Weights of a small transformer language model.
Size: 11 layers, width 160, 5 heads of 32, vocabulary 2048.
Each number is 128 + 24 x the weight over the matrix's rms, rounded and kept within 0 to 255. Layers, rows and columns count from 0. Numbers have three digits each.

# layer 5 MLP up, 640x160, rms 0.219, rows 62-105, columns 0-159
112140107111119137155138177118136139135144091108116105147109103130150110088099142160103127116139130112107108172139139136173121156149135148154154104155102084094087097098088110130135099095154147094123138100127156116078131164123122121122157131140160122135117127158108133122139087124125117085165081089181122150133091137114109141115126127131135144123168117141128162142129089132135158142126124130116137143149144130126122103139137142144150118128110111153142163151128114157109131119120149
176128138127100095084134120145134157132103111123100149138110071129151111112138137106158113148137109136149144119138150096120132137122114121175097118129131121186117094130130153134134121140136146148134162111118147172150120106168146132139146119145101120118116136128107155166085105106122117157112124101103109131115111107157107083136123099150098122100118122144123167099100134157115143185122154140113116128142153105133117150139091149141168175098169181123131111106125160127107049132155142
109140118102134142136071120149077156117133110115156170147184172101138091115136162113142092139135160123134110149118160160150103115169123119143113171089116136145138098085161109159136121077103098140126156110114146103149130073136136130149149070138131108135159081164185171135122152111164142094069134109111085094139078127168183087136129112179129108115134109147161051187126088170124134111134116123138083101169102092095106121142178130137124081182123117126169141130140162148114124131167142
143118126138136116072123154132171130121136195128138166133157154105169133126141148160127120120102124128123163143137134139084085100136117083168129143117124112134148142146118094136120169103101157115136117118131114104135143089113113160165133158125138119171101156163133152113073119132116165123179129144129109119140129147084129109133136106101160087136128129148134154102147076119120133148137112118140110147113147118124124150134127124127110104140144091129114134071121124123132128122140174
149164132089096090171134150095220162081138182131121124145149139119140130131125154122051122133124092095149136123139116159119097177132183150116131129088145149135131121116096103167160139120091119162176115118102109145077154154171129117114146097082120141093092094120118112151093159074139136132127108093130145128153103134118113100166127120127169095128113125131145158131178186082133161136135071131109124098160116156123107102117085114130137128144086124104115137140135131167157103097122130
121085099166157081172112135140107168147107163130104127134098150129134193148125130105113181104098146127135120144130082157091112089118137131170109132151099139146117164127147105152135103099098120160118120109123142135107095134111134109158147102150139112130100140144147095099109092116122166118132107114181134162131156063132180137166150139101121137074151094146116102122152112109145106148137160118119116131167141143136116153156157117097121104133155130133108150163148121074142093109126157
102123141126131089140115127142180121132122134133151111141108130105099115138164126137135149177103145131118112162112154124139126136141149125101104188096121058109150144094133145143117112128139131127128120070156163129096113166180146147124131117108126144137107131105181118119140121084108135155100136121119147116127091103088152103147151127106132116148143091161094179129119122151155109170124175133145084135151178136162111118113072092151134111126131141141129157130146153149135131165131152
131122141126119124151134141126135157162125135170147126142120138141135152107159177101128148123119170107138108126142153133111107120148156120156082143119107128103153140109127111136125114116114118150127134122113129125147104116115128108153128118130133117136124137134106118108113137117139140127177108075114096150139105138127107151115140121127137122127123123131102135130158107087154150129103130109122095187128127109098137163109087126139099091146148101138096149130141168139118139139114120
116115121176162163156166098113158140138078140126117137127127095127137154158132192121155130121158114136157120127130087105126148098113145144083098181121132161139136141143088128161080175113183102129141150156146110129161166162152114154120115080126143117123146117132121175118128119048120096140164112136141143134139136140151082120140090119116123082124154117126144110153176108102088103113133201132143094115077124105118139165132137158114150084139135104149120116177109080182105113089112194
127193144122121101161168123137128109170140121165144119111132169111131125169154156139185135120125145133084126096103105126147109155138093078136075110100119103100113095126108138129162127178136140135173124153124077141166106141137133154148132117089191125117140132150160198112122105126130084122158143114169167119118113105155125160141113139126134130157119091127138150100123111074159109146112111138156131152135118088122125129106173095181143172147200117082112135159044066118102112169085070
153132150100127100128167141112127121123103147162144117121159123118160098109118124146108131149100095099107141127152125150128112119098162149099109138101134126094140096131096127142100098171141159128121123146136120157149106125126099134092108101139144124120137133125095082133132138100101132123144141094100134132106120112133136136122112136121122129148131137094141132149130136169114122103115106111129131115149143155143098155143128122119105145078156105126159125120140141125124167172114108
177143121130159137129095115122124144153109137151098124079099106103074137115127167103130136145130122128120112141134126139154124092139177129107103140128147129139154129112146132143128130147158119114139118149117133124107099101124128099161151162105172167141139130118128124140126120127075137112151187110127145143102097164144140163098149110064128106138108115139134158077128115098188094133114122107150099130147176128150164093097144118083138139158127133080118122150095143127098168122113167
116172115104081120137113136124114148089097128109149143172143137080105083164138132154092129124106126123080119152141162118168096099142177099120123128143116148171108108124182110134158105140121094126139155132140149134145134118149137130121110102129073107140133152165149100162122095119143113112113091112136128151109112088123153131100137101104146177143072129153100163135134100148146122134122127134104085120115121103119151108088120164159146103142185150108160156163113106137155068111131180
150172115118139131105097130087124109111118142105132118117167129128131148146140125130138183155138108159136149144144138141143108142137131147169147132133116130145126127122145138170104069097102171137125132149138141160142141159091138105122109094126081136110142127139137122113127144126127095096103121144114146120138148148178140107190116134111110083118104103133099164101193171153103149144147137176110106144134147106135127136075124115106134127145116105135171139134157159133131126107072176
110127144131145097139096108159132167102075095101109115075168088136135150101147104109178151093140141159110117122127166123151131117132110089176103108113133089066130181140118104121119191162071172167131129087146109137117130163115105136146135153146123116089112125144098134125111104079155118133154098162146149144150161125087089130078112146123104074123154115090179123160112108170165111130119067095145119160121154090150163165099130132141106170098122120125128080096144142094140110132124147
114140158141104114111145132094103110152142140140096102135147128093107180131147140149126164078109149130128127116115120133139108130126111057137125126147112129138109129118132150089100116126125141158103136120159134103172123111162093142122136103109114141139098146164141155118100169175130114130124119099135125089132128136155116120109138097123115100131122168133122122137179145118142131098133127106177124168103157110156123118100135151147131105184064086114157107088108108105119161128154175
142110082137111126138151167109145143094108132196130105178170042128159109118124137112139133166149137114103155092113109095126131055153137171165125157131132115144178106148102131137136162111146137108122140113130146122118141164176116099132101109148120127109071140093151176131109122105094155114115127151134147109138101130144158115121117115108118123137140103104110107146113166100130117192181107104129102153126172134100113113125135097153150120138190127194132120149122095157117129135119158
160129114127123128117119116130174107138126120141139078156125133120130126114125105138139137166114117138142133122124098110092093123144193119118104146102169125126163130118165119120159122115127129157130116124132135108098131135147100120076114130187122112127131087137123152125100104119179135159114125130119142140063114146140106111124117158166140149160182133051122155173121131135144165174131165097110138160114152126133149152112142097096141142126142129188175109177150111151166134133137125
165128083139108096125171101109129143067137148103149135133121124135060126143171141127147127144133118147123144131116105159166137120178169157116153176107132140123058139109060116157112153141169111135177137116112115128177108109142114148150110114077137158132152148108123161155086112085154123081094133110150147103141160141137094172114098180126114146090154179121136118115118099128121122092148117116129124093095169082117176130072167114114105100160120138112125094093109143118116131145112132
134119209154140154147163110127142116103154152122144124147108126149095105141164179169144133083136144157107126151155169135148103132132145082178119139114139133159142100123076143122099150109111111130125136041130126099162083079147149083088156120090166170103109189162185101134103097143077158120100151105171099140125151093155104148141109120100133119114130165142120106119121129167181102104137119086138132132146163113179169160074188080123130134146106101172149121062154101124117100143115148
111123149126138087147095127110159135129139133117145151108129119145154100138110121126126149138157111158151120138121138133149115180109116139128115126115124156120139118108135147126161127188120116075124122163133139094143164135154133165201146142109144129135126106180129102161117138107133102121155101098156105122110128159127106088121115100126119140129150145122118135118126164137134112128124108110118101093121117067122131116141119121151126125111157135106144159140168142102105074078141116
113154186106153089113163147140105139154084095151130113149138118156114103144072113134134165130118118132136127150138084111113106131125134153157121098126125111156098126113142138174127089093129114121169138140102129101158150108154158117198154057083140099168127142181093112129128117115137134119137115140106139140119127149149160181116118135114059132143133129146118110152131118130174133098131071140150147155127110138130123111113140105120121092133124121124136168139131129112132162141110195
166098117169143147135129117118136134111141098182127129159102147088135076140145191096129166138123103133086107141134135127114118156185121109114113165119131082157100124113132145086142171166127111085126122136112126121119086134152110136120147086089111109104137180146168112128127115136123157125103130088155166149133109139136140115125133118096109161103139086140179133152128119135118127171082154153139144127159137108176064131153104129104113125117125094145112136133160141118118106114129074
140144086118120151131130157091150165151190142159148170129154123131120111122121104076171153126140132128126124132127166090119089097158110125164125120112133161110127148143185138138129129119092057125100096128130117119104103119158129115136135099178177085159145155127164130122139096112118125136107116154113164139140084113121134140114140102128109109102112140178117137094127094126114130125099151115147090108134136116135186136141092123120138108142163142144131154103160127155117088130114127
117145125099098115126125136127115143109151163136110132154121083157127121090131148096118108161154082099161112111159138106109099123098161133136126123147118125103147120102144142124089164161117138104140109137131086159130132101164110139107115118100170140117131141184109103063159137114122168143166050170115162168103138116125112153139145135135132150110136133119106159176120096126131182169102146126137125135140129137153121121126098118122101123119191100105131054113137123099170154148113146
133146149091103131167128148121194111108118153096111165101117124135123139114106128126118160127114138142087120147134122136133129147162161168141169158101104113159098134134146153086125140134129155137165084130136134121147159148143126125144116137112152087137116144135135117102127151161101125127107129120125121122139118186121132106108158091138139120135102131124170149147129164154162118137121143142109145111123125113078106146151098142109146096124106126132094152132123169122156144090111137
142113123144138118119114104092103105121088146121133136117125133112145124139143146140120113130149097117122143147166118138153132122123132118136115152098127147142132126123112151096136122133121120151125159135130141130184141143141099147140125144118133124116135129111140110098118121105137134159173127105107128148123144110105116116143149141117117134141125136146130098119099140115095161145096129092152157135105124156131144135129143168126118139153143116116119137139146144119095142165151162
137129079096153152127123113137094135140125119064103119094178169116100163100108143143148107131119143158109091154120140141163141134177157096076121137104105082131165170110136107102151141121128132144135128156161172108157139107124107113151178093092096126071099147138133138116150130104123118143129095139113136118166136109150133102144126127090097151126138122117151121109149131160111134136092138141092120147115129123114083106145093097077123166138138126124098166105080194173130115156163135
146103163159142141148147081110116092109138093130123126111145148102147098114131167158129080146127138113161159125116122147125074124197171093179129099115136126096189106112121112124093108110131164125137139172107149113131140186144098122135131116143154103144135165122176125123185135141144130133126099127133145073149110081133129124082089111129125148076118116113147149142117130124115087126108080163081125079139159113123148104095101113117110138140125127114148098155141153118101093146108137
129106141122100130158123120115108138085136062117135146116159129135145138175133154122153110110127123166110100135133151115120144105126122147095080135118148108140164124145185106140128124118125153129157146152180111142137125128136084104133130105166138134175120196100169086105127122149130125108121154131148118136096129154110092174135120158090131090162123140125177142107150123119160116098119091114137130139124131063119103142160115155124107157163119106140114145126149151111098171165087171
130129143133092151129111152141118148115134105106097117162116127184174120180116125165144134154136153124124130105160125131116098089107175128123107144147129111140129149110126064134099122085096115142108101087142126143152183139146108146104107153131145118178136100138115104092127108145130133067148126106136143121117149106087125111143129165116135094117158152141114120174154150143106109124143123134076116141126132108118127119132160127127144124133133141127106150123129163133122127156123136
140158086129096128129118108187099103094127098126106102100161147137091145152148096099133106079143129119190160118157124123207114083132113167171079120139114160152115131112141211120112174119096106135145177157117122124116134145132172083146101147114137101113164162147126157155061142123132113093161128128102102144119137130149089141129152095128120084132101148142125175161103136145130149120106113152164113118174102143126110112099161146092129105093134158128167111162117107135120092136093134
138122121169115141096145183118123106095152140128052129123140146139140132102154124089140075143120109128085113135155086151203136104127132170121093078126110103165101150104061118109118107117108143101104115087136137125149114125129105151149072149162162170115127132146145114130100047138105117174153145149121143145093121098110146137115160072094146122105106158091143148132153157116130143162163135138144115127127185106155126158138122072150132158117195158114151121141140145134111124102079106
185142136121135149120109163122127158149160133090113089104102118127144147134115128132173146098153145142124149133148112137091109143176146147146114109115142092119128118123157150154142092101109128115145155134125138124131121149157142157129138150117090095161158120124069131131113083097096168137135137133117104130100083117119100107123092159119134113108087162154126112123122073117090136159134096147144114128115098133123106134094114133112154126153164122112127118135117139108114113136150120
124124097114163115120163153162149171104118144128095113081149062110098135151163144133178158119103066151076126164098105176126109170120141143133131093112101103115143158138120158114147108147128123119180156118121154111128148143118126129159118142141129166128148123127156126134093086117164159099122161110142143125106164141119132146170106101114077129129122108095136147110078144146106173159100140132141092156109127118108112104062124106132129178104109116132119134153098128141133133155124127
090138100097143082150098102123171131126135116160130151140156163149142108124110141122148163107121174140139130140167115124161121143176108136155158149130129119129142121106134100140141124125145115105145105117106159113147120112140113125117119163140111138113146100095160131124078102154151152162101091127109109139106111109133110104186105120070176180144100120108149117115110122146118103145099145145117114108126136145140139160137083132102162060145116120152143152119140132136109109114144121
139128126151169099124145157105129143140100120123114126122144124161117133147125120105115096123125152118142131146105125152131138120116134116146117115115102111132126126117111120112132132119145123108130128136146122124140125168119133137130121122099098148147119141133149141131123109086170131148136137113143159126115125139127151142118133117149113102132146105101103113145160129105122103130118157143146123141144156126141121156127111122135106118132120137156094129142108130111127154150121146
135159147113086116148133117118088157092138132110124121131183162117127164142130156106099131148099138133065135141131110120124105150136152108113109140089148125045128146133139117138094116155085130132121169099129143161163116146105137152098084121148143130176159132114129140092126125113148126121141091148155088128152160096134135113104142148095123086150136140123099116152101104126126163119187131075175126095161151092048104134129180130142121139168126134142071092105136148108170109127186148
142122122156056088084105168097107108091124133090074140106122104122099106172141158135165127109094115105122156188109129128148130089086167148138132141108121151155091145150188147153147091166138128105177160178108150093155131118112152115175132174138148114120140081113174154147098096114089134128132145065126153116139149136113128190112162116146130108108125151090143099099148122080174137089134152099137090108139155137128121110098127104116119127136138128153136155151080150127126134141139189
093126094118115163092084109077108163103120121088133134184093139130127127121109185136121129170127166130140088157135139132199121156109107124091104149165170162101116162157155096132075115140135115121173116082102137103127104151179120124098104127131141132134135110149121154140137120168158159133091115148137143114116135176136114131111150122169120098139120126173103125113124129162118119125088132128129093114118152093099116134151114144141144102137110165097141120158119084132104168087117129
079140135088113129116110095121132168129131121131080124091124137148152104105131143158125093107136113150139157131149123104122183119098157070146153129149147126121166151091112119132147166125164160128169137116129089153224120136105180114156164143117140176103132163080111132128148149132094106137085118085144123157084116146150095145096141119187091120119104151151146084136176115134111148103155102117106131149129132107113141132107145127116145172150080127114090160130144121108111124105140087
121154141170163098127122150155136121091117080114158140172099068097133142160119121133170118140129141125143183130143131136135153093138134137139102110107108107115116180150114154141174117136120165132133130120141112129137084177133159163113092134147115110125143121094116119155142109136108136127131145092122100123114110125109135084143155129115119101115138142139129177154137135124129147132163111145129093150114135100123134142115103123138103124115115141100128132112115150129114106142092102
151123095150115156168124114108121150130143138151134115103127152120168107158118123112141131131119116125139135116144100153109142202107148138113077122087171139185096112128108148117113109130131153133099141115112137109125114106161122149153137137147135134143159140178105118098141131146178126172144139138102102109108093119109131156123117103127104117101089125114109153121114149118139136141129102125125146166091138138132160098121139114119129081131103094152113156140150111130084143138142078
161154137148132100131158147103085132151155105111145092117126092142157145097146117115105162173180160136100095139141094167129132125129153080113108122131104140129139135058142120153112138126156122119111086139098142129176147093165127140129137161156136128166154155126090093157123128107109138148136100101128141111116145081142088170137116193099152136080135112124142147123128105120154104103141127160162103152152126092130146117092100117148112111134079109152107145160058138115157142111135163
# layer 5 MLP down (transposed), 640x160, rms 0.207, rows 62-105, columns 0-159
125145130124110165131127144128099137112119121065132120149128156129180138107122113118124112104113126125126093121111156129156120133107160113118151123101121129139094118131157117062120099105124085139095160115159110135129143110134156136115152133110157090139100161122082120135121087121126126153136140119125130124139155094141140147131148142138134133126115132161132133135132126111094176141136134168156151130153093089102166130118127159128119083155095129153109132142145087151127088130088109
149133134147120136089126141138134125159138136127182126148129146140131118137157118136113118124147150132101125109132167155111185112149124089151157105109096151117129144124147117213108143141145160126114144114105137119146121138109106138131100125130120090119129129132101116107072145117111135188126108103142134129110149124147129138143135120123151120145105100137092149159090090123119134106141108119139145127131095094110078129169126144113155113054105120143107071154083101147139145155100137
116151141123109132150154157130055163149128072149124148133150161126152101089142125143101108193121139109147100154107129169160116079125097104099090146112176108122110124154072153124088101162119133133102147149126165103150113108113141144058069126150183173117114122103109118100164159146148176137113123145112135153142138168175111144117140140122122135119130135192129119100150080121156112136145144111105160132127086124142181186097160126117140161105145166153111083118133149165142172058121139
111118143153126144167158115115086097124153104126128131095148167133105148129114142133124143107181114124132104107131137122128090140165157152122125129179094150153062145134117142097121138128099142113150146134107138123145152145066146093087111091136118116123151105124101151143176104147104144130136130125150129139142151141150112109128103138160146095077147136116190106129088164093104125125128122071094146137126136148136113114115121124127144126097096126143100140146143169145134139126112109
132125109151116115098112153143133153118131141165111143142153129136133129133157126142136115109127141139133082125150134130136119131123152128145116084186169097142144148109051113221144107149143153121124133129125173152113152158136129116092127156134163117122121144094142097096093189133098112095144144133109122138144143109125111096153165114128151152113091098123165087118115121146127146102108131149134141137125093158133072171119122173104108156137111123142112119127120143121080158145119081
153125112131102112107060104151126118109078125154142139121123152131088111121128156141121106095146140151124072147099106148180150106104174166155140151159137145121116156145144174118124135114153152131123140123135109140095125140119127099136133152214106132109168099132162120133092166108156094097162136149151157093100134088121124114084100086150164114120128121146095098152123138154170149114170110137138166104155105162135101128078153154151108125119085097133143114095146112111125159117153161
083129172137181160127140116164144139113112162131094102125169098111164107123152126134110138136151147086103127154122136129107124137145145149143145140115156103127157138138104127106142097179082113098133118100126115157152101179137153078165144116180156155129131125154162095112108090119144125111124118147141123105136118088148067109118141132120137137125138125109132161106111106159139151152106158085162139121145145118133113098148103106126125120105136141114173131137105160112181136165171126
110105140147159121125179119158119132125141110079113097142104124131125117157157136136155170116191172135119109131104123133097108147132134114134164136143173113139153113132143152145146143129172101109113110132124153159142124114145125104091115138119120125103134126110121104138128165106121121148124154163129106071109148130121147108111100134124133138077137131139170120108082121130152125117116117110122098127167102136105097139125136103148142138089152112127120138139150125138134129157127107
083101155117134126130153151133102138156118122151114151130105143137137124145155112136155142098139124110178174113167133111121127138105077158132116130118143147148108153135129134205119084131134111113135097166117128148105098117135163112135149093133162169137123137111117121104122159160119157133126075111168148188119148122129152129129130147102170106103108128145099098111151192156156133119139186167127137144095117158111157135119129129131148162103115142124147109130099113122137130089124146
112130111159124126126074069138134101126164117158145136131122142117120125108113082142117152099141130155158149117122110149140139066089151119151163114158140160113160077145111154140098178129097122093109142119137149124081111142078094119125108072133114133169183150085114145130168180105142139097100142143180116139059124161146143135153138067156121118183099121181144088136131107158072093076138139133147148141170130138116125134127171166136114070134140089117136129114148147171066146132165114
103079109089114186124107155165109111083116131119162108141107150137120115118135146126132114117130095145130175136120131144122085098110075119118138134116097153123083126140100141141130139120136113119153128135148126125152111160106113083154099174132128131128121123124112121143121091128155132110092124122133131163161098100125130114094128141134139105117155161125144142108107124167139125083147135136086100139129138096115106113143126145127106137113131143142143157118121126117129123138133125
098104108148152129148134120119127107157128119142133131108159162100109118157112071098109166118126178125127146091112093122119142129145147107185105110130142155110102106135105103158104142118109149112133141107126138137127122149152157099104164141127074093097151144167137088127096124122117124095143181142140115075129099131175145129154126155161100099117137116168140150136160146133115131130098098138153112117108083103136117054126145128113131102128173126134130117070128147132128132118143141
159145164138121131119190109137164146146069112159097107151123192123135118096124122104172139120132127132154110143126166134146145131125157140110141131103158115144079163085119151104131142121103141134104137086115116133145128117132090102134104138133150091110161147107142109101173154130113141155172129132134180143121139183107119109168141125120119084118128166126103132101173173067057090106175146172126130126106127148123114153102099143122104120092100173107150101161170118169132138141098134
114124074146159086153143111159106133134142120148130153111157122138134117125134118091122110140109170099132111144148154108139168097132136100100124150176157099135132120112116109119100141105110151142124154147089155126128160148145080176119120109121122118156117165106151130138143149151126115121102118115108126132144135103104101111084102134152091135117153134101112133135125153170137154148121147133123116118164113150086132114136099142141093129135158140117132113123111108149106090129124148
091160094050123145149081096077154136129109145173144113117157199109135111106170126127096169073107159123137111133182117144160094139100150170184104064167122138091105151158175109178133124130105177122124111072121110155127108099142171120097159113172116154106162105067062101088134162139062116194130107182107153109098140137137096114112137131139126133175088126118121106111111112127121104094196155099106158094114133127138069177144109093139108110135119182135162104164146115131144102132103109
098113141155146107141126152144138168112130130131083124151139127125116128139150136087134203184140123110128150119119136094146122089112136104124108140158102128116139145104141127131175162122122145113151155129146080142118139129154134122131129120149106106123082107155132153144090120124093122088084125124140130112092137177134091155097092104112107152169140116136181135109113145160116104109111140126144168111154109132096180145117116142112119143102107131101119098140123126186089100140156126
123093142149058112112077132145196139135146129137125165095124153138192115176103155120159149164118137122149129107130186104141143126098157118129176074188103146126100156089147114153112130130133146150144125123161113129094112144117155130141173129137140154154146171060162115098132126066135114115124115154111135136123146079156103136126128093132147125159149101114128114175065106131161142126135202116145118089143125140147117165127100112141096156068112089123140123086060102125112078115100113
111128128143135127126137114126105133139125156099150124101118140078133123100116122124129121139115145152127093135152141108148103115134128147106107139055101113172099111133104132164146107116150113090158152122135116115134158113105143114149142147142134131126113119122105151111144152110163107152151185114144121131121104134127110147169113171137127143130122145125162104141130106155137146167117122106162086134113107143134119127156131147111125145135134137158110096150142129124121102127156126
128123146113174116109127164147096093122056135122127131096115147119113117174145102125140134135095131164140151073116129108149151171115137144133134148133109087138071108125164109163133125128094125151050118134134112150125077133102135134116160101116162191082138155173094114097124081088133126086142129131137132121126150145137103176112188134165069166133156173158113137124068124098108156141127153118146148027137165121118137135108173081139117138099091155091132159110138148111130144157122071
107121141104183128137092149169130156113060108103089171135105115147107100119169152120140088154077147127153107159177120103159145142111133157089105117168115113132105150170133112092110110121098059101105162137123076148134130139110139170094135129150083118160129137095129019131104154091150179130112102209180111147172112148112109137137097110147100096119104076174118131157165169146199128131125115128130185116092125129176128184101117155063125147130153100132103175117129137157119117100136138
139136116095127128114121129138104172126093130148172134115109090132157162124154115133155097121148102129049175094125134124089108141150158119130150093095148126133125108099145144141101124149121131164091137123107143106106105114133123165122114116139131071096100090114141130109127097145119145140135113094107161151135131109127149084108144107137114121155100153123141170090132098116160105112164157132145125098137138098061137125138135079126086102068110133101114126146123117121173159162136101
153129086119112115125170121124135169165136126092119121147099123125152091123146143108109131096132123117095130097120152098108114126083102146143108144109146145103134121156090130138133148177131109154137163116130127088109123090126113159110100201108160134073132113117135110136109154143133142161146199126110123132110151162117155185093158125103140136106122152133144134109148137157113129128142141125130121146138145101104126113138141134114144127110136126167127125099110119093141095108164125
136108104111121148150106155148122142128108135139150119140100147156137099119141108124090120119145122109153081095120106111146116148129151130168109152107100125149138126107163127101110196114117135098124106131128121126131122152106115131164112076131140142138116138116152161125132117097147180154112092146124124109127127124124120055155142140148111136181120126100132121103140113123163102134140174110154110149135114129160108149126139169115155101149128085163105135091151140095135116132178119
109088097137120130108076140134127054118139114173087139120155141141122102112121133138124125129140082125107134113124147148132084139134134123114119141149120141122127099130173131128141119168137124142153126155158110161077101158140136102107131160129115125107116105081120165083109122135144102161152124175133126130127161136145142120120127136118139152117139098137122172157116142148177126142129122168172124126126136116154135113126145161127149130088118114083170144137109139141128118089131136
123129100116093128181094109130127108114177075117101148117151124153095153127144130122153134150126105159140149120121082152149123130163112118111140111114126125125091116124151111093153102079090106112113126087184123157133151141138114086153104138148138155116152110134148082087127151112088119101118121159104124104103173115107132135123134161165107092114123101115146105080149147111117149129106105125151115165124115115140107119106125175099161118117157111138125149134141162119139124112098139
132117138107132104126100138125059128122135100138156122164135134110155136147128121119123115131128110095147117106125152113119093133108089161156119110041115167157130077152132125133160127134110150098077116160156174164111062101084117149111133127150145070093143110092132150146119115113142128141122125118135144111131113125136132140142099114128119144120099115098110135110136107138128156103115133109109116135113110165136112162124137131148073126158113130146080170108126140140149140101129117
110137143120117123127133117164140119126127117140129124109112158151119146135150132114136143136116156117108114105113117111137103152138148109138144127131154105131129129130136109121123120094147123131126141154133080120119140146103119088129129126141135125115135126159132158135149163132107118130081125140140112144093113119134149120144122108149126130153127147125153130125113125151103099111125143154139113113120164113100134158122125111116123108104107128157123117080116121108143138139109138
114105101115116139096157149109081148112116115104132118121111124113154110143134135129126138146109132140130128118154126129131150168114111148134095147129139168160095125119082165114111128119145080095149125192132128157144110144116145120187135098108141126113104149142119111146103126179153113146157163186096098084140119107165181138116132168135120109123187155117106146127151067128167110119144128142146125133116185132101128123098095162141131076132125108123128153132103135157142098165132129
135118115150103105167133114118121114156129102146154155107100144075089130120112124120121110091153085117129163139091133103102144126122144068145159132104149105130134111138120118166129104124110136172153119093120106116143091142125121104152144187155078105111152140137162131169110095161097123133095114088129120102142097167136166138117124107128181129129130156075131101099129187050126140102129146130160124103100110153129098123077136102157113122106130117137113103135097154088158139093114147
087146138116182145091129100134077135123108140126133100130078137134091140143105106054083107143111130133098137156103138155184101106130118140159179141176130113117160111127122133129172099160146126153149111138121115132100117116143129086127139149107129129136126071165143149164107156113119107131139148116112111125127148131198163105161120103136127123141095128141128151111110124159123162109114113150131147115113113163121112128129152108139148137132145127122103149147154163132115129128127118
138134147109166136139117085133132120156123165099122169108094155106140160131092149100150122104106122110116160155099126142109097131162128126110144171098130118117119123130112146096143155132106113118126086118104154106143163142165131125092116120125144136096150142090146168129119122166145137122123108121138099079154115081120114167132119101162132145132114141135144149114178127134125110129127136121088068169097177144107151150121151144165136113116093147169109142078116155146096107131126092
124136131120101163147144159111101160126082176140121192137115165156124113124137170136153124126079117094143100102131144092116126084102114154118091184112127123135086158162085120086149096087106157180148125138150118121101147101088110129224136131112116129097088148117116157124138158194098113125133149131150114140145105129126108135101154111116178126132135096084096109096161142154167127124073154082084143177098148173138133171121147146192132154116106127109135061200126105091119106113159147
106141120118116126158128144175151147154174125068154134204120091172155141145092160082112087139120143211102094117160108155138142091146112111157176115102116132142140067118143066114105132137108130111115109102157124157077037073126162149128170142110107131125107193118105138146094120117095157106167123104082150130058145149104131130103152140143179154150156160148135180084133065053097096143150154132116106141097114128164126106192048180074104163152193143079164078140188159177189169111149175
131124093151132137100116121146113139168105164171105143121144124180108095121121108141106123107119128129157132147115112124092132154140115127126152105123126163120120091165136138140134147122107159160107122153106127152129118102107107147113108092114132164163081101145161147095127129137113141131128105124135139126158104131125127128090083118113105122165112108107163132133103149112159161102123149159108143135111127134106104126134129149092095146127125110105084100109099148107103109144125078
098092111159126120078106098113143121138113127138084142120083048133149119149116106166155118100119161123119128183134161134090149095096177125157146079164151116106166106134098132127128143067126121127116169114144102143098176103154105136129082101129087135174115147127181074165209134109108126114164096147144145112140128113093133131130187110157123166121111146135162149088111145134147146113194122148121119138101126116106097140119085115162093131134141094122144108153134150161122132161127119
101100154111134150177125122146154144104065157128134105150095153102146136096138101117164158102115125140133133136128094123146142160108090132118133118134101107140110094155131140094100122124163124112156149100120150113151073098123103131156082162118137117133112099132137161148139115109162124111081087103116166131157122159143144125148095140099136125100130132093130117147147143145135127089123131146132148112116091108136112104074159143172123113110110125141156091102133148155111145133124138
116144118123154142113108136122146136107128111121102117127122128111114144113101133135128142140137142118127125130107127109096099150131146150148113102106111123120148132111156111170112123133077123143156110137135140156140125119135127133121142142138126151110097136108126137114124129109145111112106127115133141126133149138125105136136104106139140147132112114133129143140152113118157112125100101134133121106120126125115111122138109106120113106158141144132135146132134125135173113109131127
142067115131121134118112108114129170180114156112078131100129157165135124079084121109134151144117149166147154124181190168125144164154117129122170167118111093130071129102097123195129159120133101125113158087157150111119132125127204151119157151151088193130099153172124082170108136139143101119113128151112099163102134119101118113086040091150119128111133140138151115125083172142077128120131139107139105138145150120123154101101130179102139126123151103122100136143126108098146075108166139
117093150109124127099131151161124113107095145122106100137126153122109155115133088099135117122119116110134122125099112095140141165175149113186140119107131149114126102116177118087111153116148109107125161131158081112093137149135129154103123177118160145126094152075136123119129090173095115089148100140125142136094116159133132120149131105118091143121128150147137199154144115105161143151120136127114129143163085138137111164178090165138117147148084128181182117113132104109170169073059166
114117161163121132138155124131120149148131110148142099113096153114139139157124120126100115149114106145159179054147120187120131187119158134160105139125148173140124103126088091135134144184107130109139118142130135106068080120123128119144116109133154084132103150143149124110143142117129190172140124128187144101143121151125131126117102122117130130120104119105126135113153097120071139154120133123115070113136124098109138124115093089088175146116109111144135162119158155146114156149110114
118169099128123153159158138165111180112078151147177175113101157118151168123103093138117132087123099083098143135102134118116135121167108166122161069144141128128157135119129100112148133111103164148130134090091115174148078139131142064130103161125136126132122089146116101124144153088200110132131107136136125117137139154121153119194144134110141087182175109139147176103124131123124125127132095157135116110105095105140147122134155097126113187118082176113108103134158143157151124147158121
134130118095132125085095146114120119133081123103117143166129114146112100095166153117143108124138121110119116147118150120130121111124113130118116124142124145090092124120149130204113150111089118155166144158136123126122147129126136137095142127154136100116119148135158117115135091114137115135073111160104110108140141117145112136099105128128094167105146104167138144113116105109105124058138131109095121161119123128114106146099153146141128161092154142130093123117138121162113095105130093
118121155120148123160141115138133118119145082143123114134088139094118118130176118135123146132133114120113139130124124119186147134134080119130093136160109116123118123122112095164126137173132155090132131181162125151118159130132117098094156093128092110149154150147133156160132175113135118196111129153130162153130131112166146128157140143117174131148168114122108133140148151128089128140160149113153113099139114150181129162106145134146115050113084153128128106158120157098131126126140141
110134069136067135131108154155129094120150143159119144084078119103099093136113098138123091175173099111142110103100166150134129137135156200183103149150180101147140128163079126144138174164092145112166149128111122184092080149116140121083115086153139130125131123159166103090080115144157169165108124105179135142141104085101157128145141128106132141139128123127110149111191162130149143150137147147102132122172132158123160102118163117079103143115123135160133118182162136159133120131112115